Each number is 500 + 40 x the weight over its row's rms, rounded and kept within 0 to 999. Layers, rows and columns count from 0. Numbers have three digits each. The size before them is the row's rms in percent of the matrix's.

# down: layer 2 MLP down (transposed), 768x192, rms 0.238, rows 354-400, columns 0-63
# up: layer 2 MLP up, 768x192, rms 0.174, rows 355-400, columns 0-63
down354 092:508529493586476463480413461537525513438549522527477522448503507497496505506424516467496450502499489540556548529450516580473495545466528515560505472468474569484529526477503347489530462598539524
up355 098:529488462437573431482515530535513495529465471502482526536479536456539466476513497462526514479501506440509484548464443439551439463576438529464562516487439543493431460602488458517551520519557518
down355 092:517480427499523455439501548540420499463478535520525466579502556538544426428500461452528468448523531489560454494464393492504501386467526493536512484461451525436477512516481462533542503466499511
up356 100:519470520489512497421416539480518531508554543536478487543462526447470448590532467563502520524469519524478516554495487473511532529493516446458487427480492620506479527515446548470487547560527480
down356 083:461471393483475463496486425543547491494527453470535473504481542464488478566497523552512558515526552481530529476440429481475557567451561518452492438473471522550436474546486474467486521518568432
up357 092:523520524511439523542463430485525508509493491516473547456426488529527503425608483467549551511429495478537491572586528539505536454443498474483560451570464498494495526463500454499526545481493429
down357 087:472527505469594505484514488491497532480485527481509399454533444495446531499409467551421482496486441485556470468455471486514538491546462554576505554502503531552523542521545464533496529493517496
up358 091:411521493530533534465461536504553486558450464493493485490454554470465563491601519508485569485498476511504564516505445555537539494451472533582479462456477506515486502517469476487502520462491505
down358 086:611487531453468493539637501519434506493523480491493547521536511513556551482461521445538467496511494526507462502517540476470487558537538520449480501543505501473482516479537555517472410520486495
up359 100:459501454445448480533487456550471410511535535436470495554502505485450448520533575481412456454481528463452493502506504550445529541485550502472511527520469494495529422440568499495520457415538505
down359 130:459503494478494468540500522552449414519475529462418510578446528480497432528526518447437520468483454460429518511502518560511511496484571462522483522550426489485456515443484482471525502504544545
up360 106:485446503560521533473532467487410418439510577496504488560472529469420491419637465501516481580411529506558487514473569550442506505575511465411516466506437506507515466458422493466480507541478466
down360 100:528537491499450568465479487409527436501489491513451544508461511472477504426561483498494470464528547516582449557527502499455518486536513484417563520524458499517455560467403496494524452517555509
up361 098:486518488537543524490512492532482463477496589527444502571464519509495530487516442443532516450513485493520523463507481451459483463551412540510489488428558553507510465559552472544529467471486527
down361 093:478508492554538481492588595513545568456463513513482505549532442518464493500486458493424521470510539499500482496419418512504504483507561489498546510552505506476471442587533480541479491462527528
up362 098:476534501537514528509457512525509525483502599487494558434461533440564465495479560468433525525473519527497512527542503507518464505532541543473401492498594440498537498473531506521529500451488529
down362 097:468584521515556523513495547472528502455478475473502562436491527483424445536509525587499447490486527472532507478489498580439501500558502510538489499539547435604472552464561482537485483486433538
up363 099:494511507524505562501532511415524502580506534506531480544517540489579567478451528558565489452612447461535478452438516524455480477512457490526480524527543548469513467458534551561507444564413494
down363 087:468530503519478544422489444467526497580509517533478501463484555540544490491508520476500498568510503475486482486411547530539503471515486450433537520481488437464473465513470485546501509584588520
up364 092:472538469483419473494500499532428523518448500522536461518527480496552503509500570579516549472385522512460494499497604510527562485480576484531530531463465605518437496557461491492477478526470533
down364 084:536566509483549416498516474505539538552486474500511503614531531512505539420500517480454505478478520502487484456547419527559454552418458502451500585471531482406597458505551520506529516504540482
up365 109:441492547452482485602474455483503526534494492531503566523443518481498526482467573496496434521522445499451527469512517549540477543458533545525464536513460498490462486469457527461518481476516545
down365 111:493415488483481533486482464426487554510488581478512538539494495520524451496495543516464471486536432473525472448490482513487461487471456609508456486513551508449415482428524525445528477485490557
up366 107:529466476475416533466476490502498457507555493516445469470514524507509546465625518502527498480506491495488482462470513442369527491536475493474596458564508543495479539486459562455557439425430463
down366 104:523488450471479554491467474555526477466539516480465572501534522499524472484550502481486500415567486534480526535464503433355483515538477526459523422515483545505515552447479502475537501501417467
up367 104:446425592564511586499486483427518510505472493498517468518546451449539430507538457451484542529472414596603535462522512473490510549447471438415492479486528557451484504512498528587528482487507538
down367 093:486440478467499598503477478482453484495534567546612504509538473432478425490509449487485480542500541531519497481567521574463443500440458504494514500423488439453573446465490526551493585508401548
up368 106:481509496502521532450466568518487474439494473473544472493486557547458554514495462501469466515440504502460540531446569547415548413510476473527462440494489420480492515461460562586498471475433566
down368 098:483492469533488556470465500516514519462470451486588482506502544560506506474475493440420428562504451580518538492470465581498492474486481463515487427483469486490517548470477463544469459462481572
up369 104:518507496553506471494523470550470501469470465457483462406559404427470481457478493479511517450554464533515516505576494492479553466487482545556471547508509497507519521507471593500516492507532528
down369 089:565456576417493555513509482452557464533500553538473532519496544564508479543511599527465523530536488496433505481456444521464415522476530474447494505494482536478504476516442484475534541530458527
up370 099:453535465489522564523419534477492484541473530592463535477535541536416506479491487408538473468508555520498503531572476449455470475530505415542521445537481476481519492526533469521520458489484531
down370 091:615526486480622539492475522489453555530468495491516509508527491512473497473480512484477559504422555489427512467457463498428544526518470536470535487546543578509492505510468545534506481527519543
up371 099:489497509500479337544583527510504480539521518508484457552405428515461493459501506458488461558413528513474461521487536483538424514495475476467487539455466441527553508554527558548494494539510482
down371 096:502503533504476424486574531415480479545516539420543476499457505487488517491473484463484530455526453488443517529513496481533467479536538514484521512525502483439492534504554503532493474525555434
up372 090:568521523487521488427503497499478430482460484535474476501525477535575492538526553541445468501469567432495504518497493469474469519476460533526552494473425554472468541502484518534501510533570443
down372 085:489496477510444535502506461465474517561481488546549529505475499432460507529515478450499474448524413486465426459492525500448516414574450488577461484502532481447496461490524476437453487464436586
up373 092:442511463520462473476484468500516534524507523560477474479433582457535450529510503533505456499532497473468474474416565430540473428542516515527498434478497502531535503524476432503536510510491560
down373 088:528534490548502427480502508410545489511520478525433496523457599511525448560463533548456492540477477477461549474482467502534516476581551487565501508541490574467533484496482461462496549475534484
up374 100:477496474449547496508483567500448494409460468498405421567542471557468474523564471545501398525478447535516558516491501469470628519537542571505469466516470523417557438513513563449450503528526501
down374 098:415432440444545545451504514499466480503494548578467405487518427572504450511501470535570444472466535447442499451493460502509574473482455526541480469532489484440537393509445443474453490537549519
up375 111:513466537449492466494402636400523485517531433544506554503485596471530538492482429497501527501509493499472523511546540506459527485534455475505516536525447486537541561503498514522492538567464514
down375 101:491527474501541478501429529439501466557574450505480568420496476521538494415504500486506505508454438461521494497595530498461440512492449471506509542439485427544500508471564503530418532489530473
up376 107:486477521531500550510417534514504507496490526518478477494529504481477572530482517445551418480548435496523530439485495568529530553529558498555450530451461499541441561532529507444518425493482575
down376 115:546447479503522516571440534430485581561478506476493422470553527477460478563508483509528447446483508559435542481506484549512586487476550527532425451470494525480443505448513496446507480503465540
up377 090:459579511478525532413537533425429516456512439506465553518466464517554514499456503491495560472519460494472467524482522475449447478422439434470478493479516508485453530537476512492540563512512519
down377 079:576437494472474491507446476542572513488505561489528448469499516506526461450528495528530444499522564535507587497452473517498509504517505523502480529539507476504518465471558461554431404486473544
up378 106:478529490512472528530577470493448573503513522509441471538499516442457521502549533610518521522444539503441442492506538518456498529455498490529476549496398524508473482523468445486528547554498492
down378 099:490634455551466536507461554440510464528548460524490513514524484555511539530451498580527474479560439474403458504485478540493437515466509572534488528469430496501459450494496480430488438543489462
up379 104:513574468514495484542494495513595489529487501463495518498431562489462501509433488491501630476459506556513441485462579526459417507476517487514485495506522467533558486503428412492569562497460456
down379 107:521576453560478399449513511489579446526503453473584504499440550561530500504482540500434552492498496528483472494443547546548451501550501483490539465495468529448484443495438472484579515477510472
up380 105:537533529434512499533480536493534569512547425481397553503553509521479463540510479412574501560487477470566526429512502532482424521514495472413497525504556550553449509484509482474495451529493473
down380 101:548482512452484457516484452526466526492524489444435547491533512539543492480509497402499538517484528515485509454507525548460467559436533533476517557470560541545480515489456493511460476501506421
up381 105:554532506430469486499456594499433489500437463549488420495517508492483451490522471505551502520478546450447458482567514469389499480473560554508500538549474552491502464476419464532438437446502509
down381 117:558524536458473508482490515498461499464446463488481436460508427526552493509533440452560479510479537457465513473639579502455491449480581530539496578579485520461543443483429503525489459439494515
up382 103:464526509432542485522430533519532486532459534535572480431483569425491552535481460505501470463474413536448503532509521555523513544497586437545503510473503553487521526447530518539501459507451534
down382 125:475547471487578563538458500510520467567467479506452512426457519468492459514536503500491455477475433513442505488517525533541585533511522515508438569484542498519460539519523506527559486529463529
up383 083:437507490484447589491544526523501515482494391513510517474526491565520566468569516497510474466508514476503519465546565481465454468486464478362510502437544496481514486561452478523510490469447492
down383 081:492455454475503405448438475496463495509542541493473423471485522469507506505461504568450505446504562572568511526450442453486536581517574484619531494537485524477489494488489493548382520538522459
up384 101:508506557553474453547538409478428465511542428483478510433567453464440523459466462484528541579474486488434500502465452550457484436542539522420480527553500532513430531431513484558541484492514507
down384 129:576497598500487508510521436541536443456444462495527535469495475508500518480476504530573511457537470495502464465464524487554453420487486560477491537497481503551462507457508528433536498470477441
up385 101:561434488422531459476580454497509487521508444445535470513417481460421505557488521527480539438442499419450406467518565503497479487553519613471533534503494523514511502490533512518555459475531510
down385 090:506459521540529552497368531527499503481509468470485490571494513484501499506514486519522529466522517486459580495453534531575494466447535402629486472503560458534456530498506494516511504540456528
up386 101:509517518494553488513465575512442560411493541421492538614499542492508462560457510540481502509530465499476525479452567507491470548457525501493504458468524454403511506467437560497468535495499515
down386 097:576548467457512496527441471541481536440529491451534483523499494485480505524507496582517588544569539497477492493433503467447492507421547441527455449446529456465487560515503503473530493478477459
up387 094:473558523508498517540497496507525479534480446487503525490501492582541535482428591482507478517508409534573480485501434442507514516479515516487502495519543522501513392571516558494429498428461513
down387 088:545514487563490490516454479501597481494511538463430477515539517431391438503507447528464485441524580533521564393504486511511546579515477483575462542507490510529478567424505446506523570509621484
up388 098:454507534462496451498507544504574522575460498503472503503538440546534523492482441476522483514497511490477448441505519483566343461518496512524508452509420556486570523440536448488572499467480485
down388 099:523517459489438436486528606498587482499460496497444565506529497510544540458486439478530475527476501509503430461489454455508487445493525524488477488466471511558547470501586371435526508528473471
up389 102:562520568489506562433519474524481523477501522499513450438520484477496443485474473489483560466501513477526419545527479538499471411514525508396534570513460483527527456548496548466520487536513496
down389 104:536469465550463532509539514448499445519510528444552515494492477485495494440590535507452517474497467475501465528471520441463484425522541483422495472446533483435552491580478520508498530477518431
up390 107:512500505557517466538526487546442431503468525495539525439508463490508514442550507501571481528530520486466470557534540514450529545511461470465463507503504562536496494436489449481614466478508485
down390 107:498501552497442513483438569502472507477490533473400534506485534477532535528536477544579466538528471394472383460505551471401473511449483492473502553465459545497480502511493574512505553525480510
up391 101:520500557537515466537465521399569520470515490453506487406574536502574554433546502481452446523406420515478494488515501481550491391476481466481462572484525494483480505498506524566477507544498553
down391 089:477526467553467509487511418420494500585561484494486536404485496500566525464553449446445438477463458499503489514473467500487449359587458487489493483454543482496509515470476461505445569448490542
up392 096:445487533537512447539502484522538483566540506545499532544498535444520533418447523494452486481503445499566498480472476524526467565544481519527496582497520481510474523550450493432432533532499534
down392 088:433478494506500486519464463536499511464610567465460464520526551496558454540501506544508539506543594510500441495501482566524492528464548542502474456468570485501503502467539471417504494540439524
up393 097:494507499514557501570516436514431434517503554531518418536436521458467552511547546519498517462535535466493451586539485430505502464512483539505510498465431463466458581477502518513542518516520508
down393 092:505422459443526573501508504470484433578506573494543523535508523520441536587495503505471521462509490534446545412509446469506533452511456550501565488481489477473398554517534440524499470496533466
up394 099:480419501462570490501516517519494532479492507495543524457580563483503545532469529534505509503490453491557458504510544457422458557562540398539488466473463479502476428532511512553572427461530594
down394 089:447501473447551465506556524545490547476595520507481445523498547534464403468462530470495500456546492528509510543567564538525496557596431474498457434492513488453489514432586548557599494460535467
up395 101:530466404490481549443510522542491522509480499477514549599506492482469465456455464459549466429511430539428548395551499512525546476530522510491534499576481556526558538467490504539390522479460543
down395 102:473479410541468526443535494507505506506545520388499547519485467541474472522387499516478467443462437566427510440528506498516542466548491464488532481562494520538529509453455506498349511456466519
up396 092:469459536494498545495470525457423444489431522483476448465514564509477483489535574510500505455535489450473476494506434479510446431516504471557574454446471529512507505486522493557456545485534533
down396 090:525491501523547519506526441508590506516493474499499537573534414496558429427527358452503539483541540518543486508473534472517482492542467477478503558547474446494523495488485498492524460503493498
up397 104:491440561510523462487462480537575489493458473478481488512470446489480524512500508522537534524561487545526511433425483485494433568452513583459531557495498458522522485452602499473521472457422582
down397 098:447439502531523485549495498550513492502496478477513506544513483526496542457522583548541578547516423483501465533453563522564504528465453554446492539524496525519470486482579572460520424462490484
up398 090:540463500469546546487513450452548455406478454488521507476497465453500484507509566421525476468466396478523513459553500501506521477482520482585488532530531465438529468524515545445512493463492509
down398 084:511516444488469574486548461500465515458481439463496473468496442526504465571505458572517505472553534473432544553499528535468489432525496545460447534449456535486486474463417481490487457517489432
up399 103:449496491495529583503414518544522527424570425407479473495504530517484549569562427498490540488433548484455502509510603522508554415407521447522519476529462501510490526471471561538477495476503510
down399 094:477496517570498504510477567521476483502592438457510489571426579493572513544506452540461486508447504493526488504512543535532440439386467490476546521508481474570482519576487526538408481535537523
up400 099:467493515472495444533483554490430494496474456499464509583558568559453557495491487543514570561499475516553502463488511532490451481538490493452499481523483533522449527459392475477535461438547476
down400 116:505517561426476426520480486515431478487435456535445497541466556512419550497525519453494545579517499471531455448518489495474477492535523441472477498508476533499416498478377449483487506441515470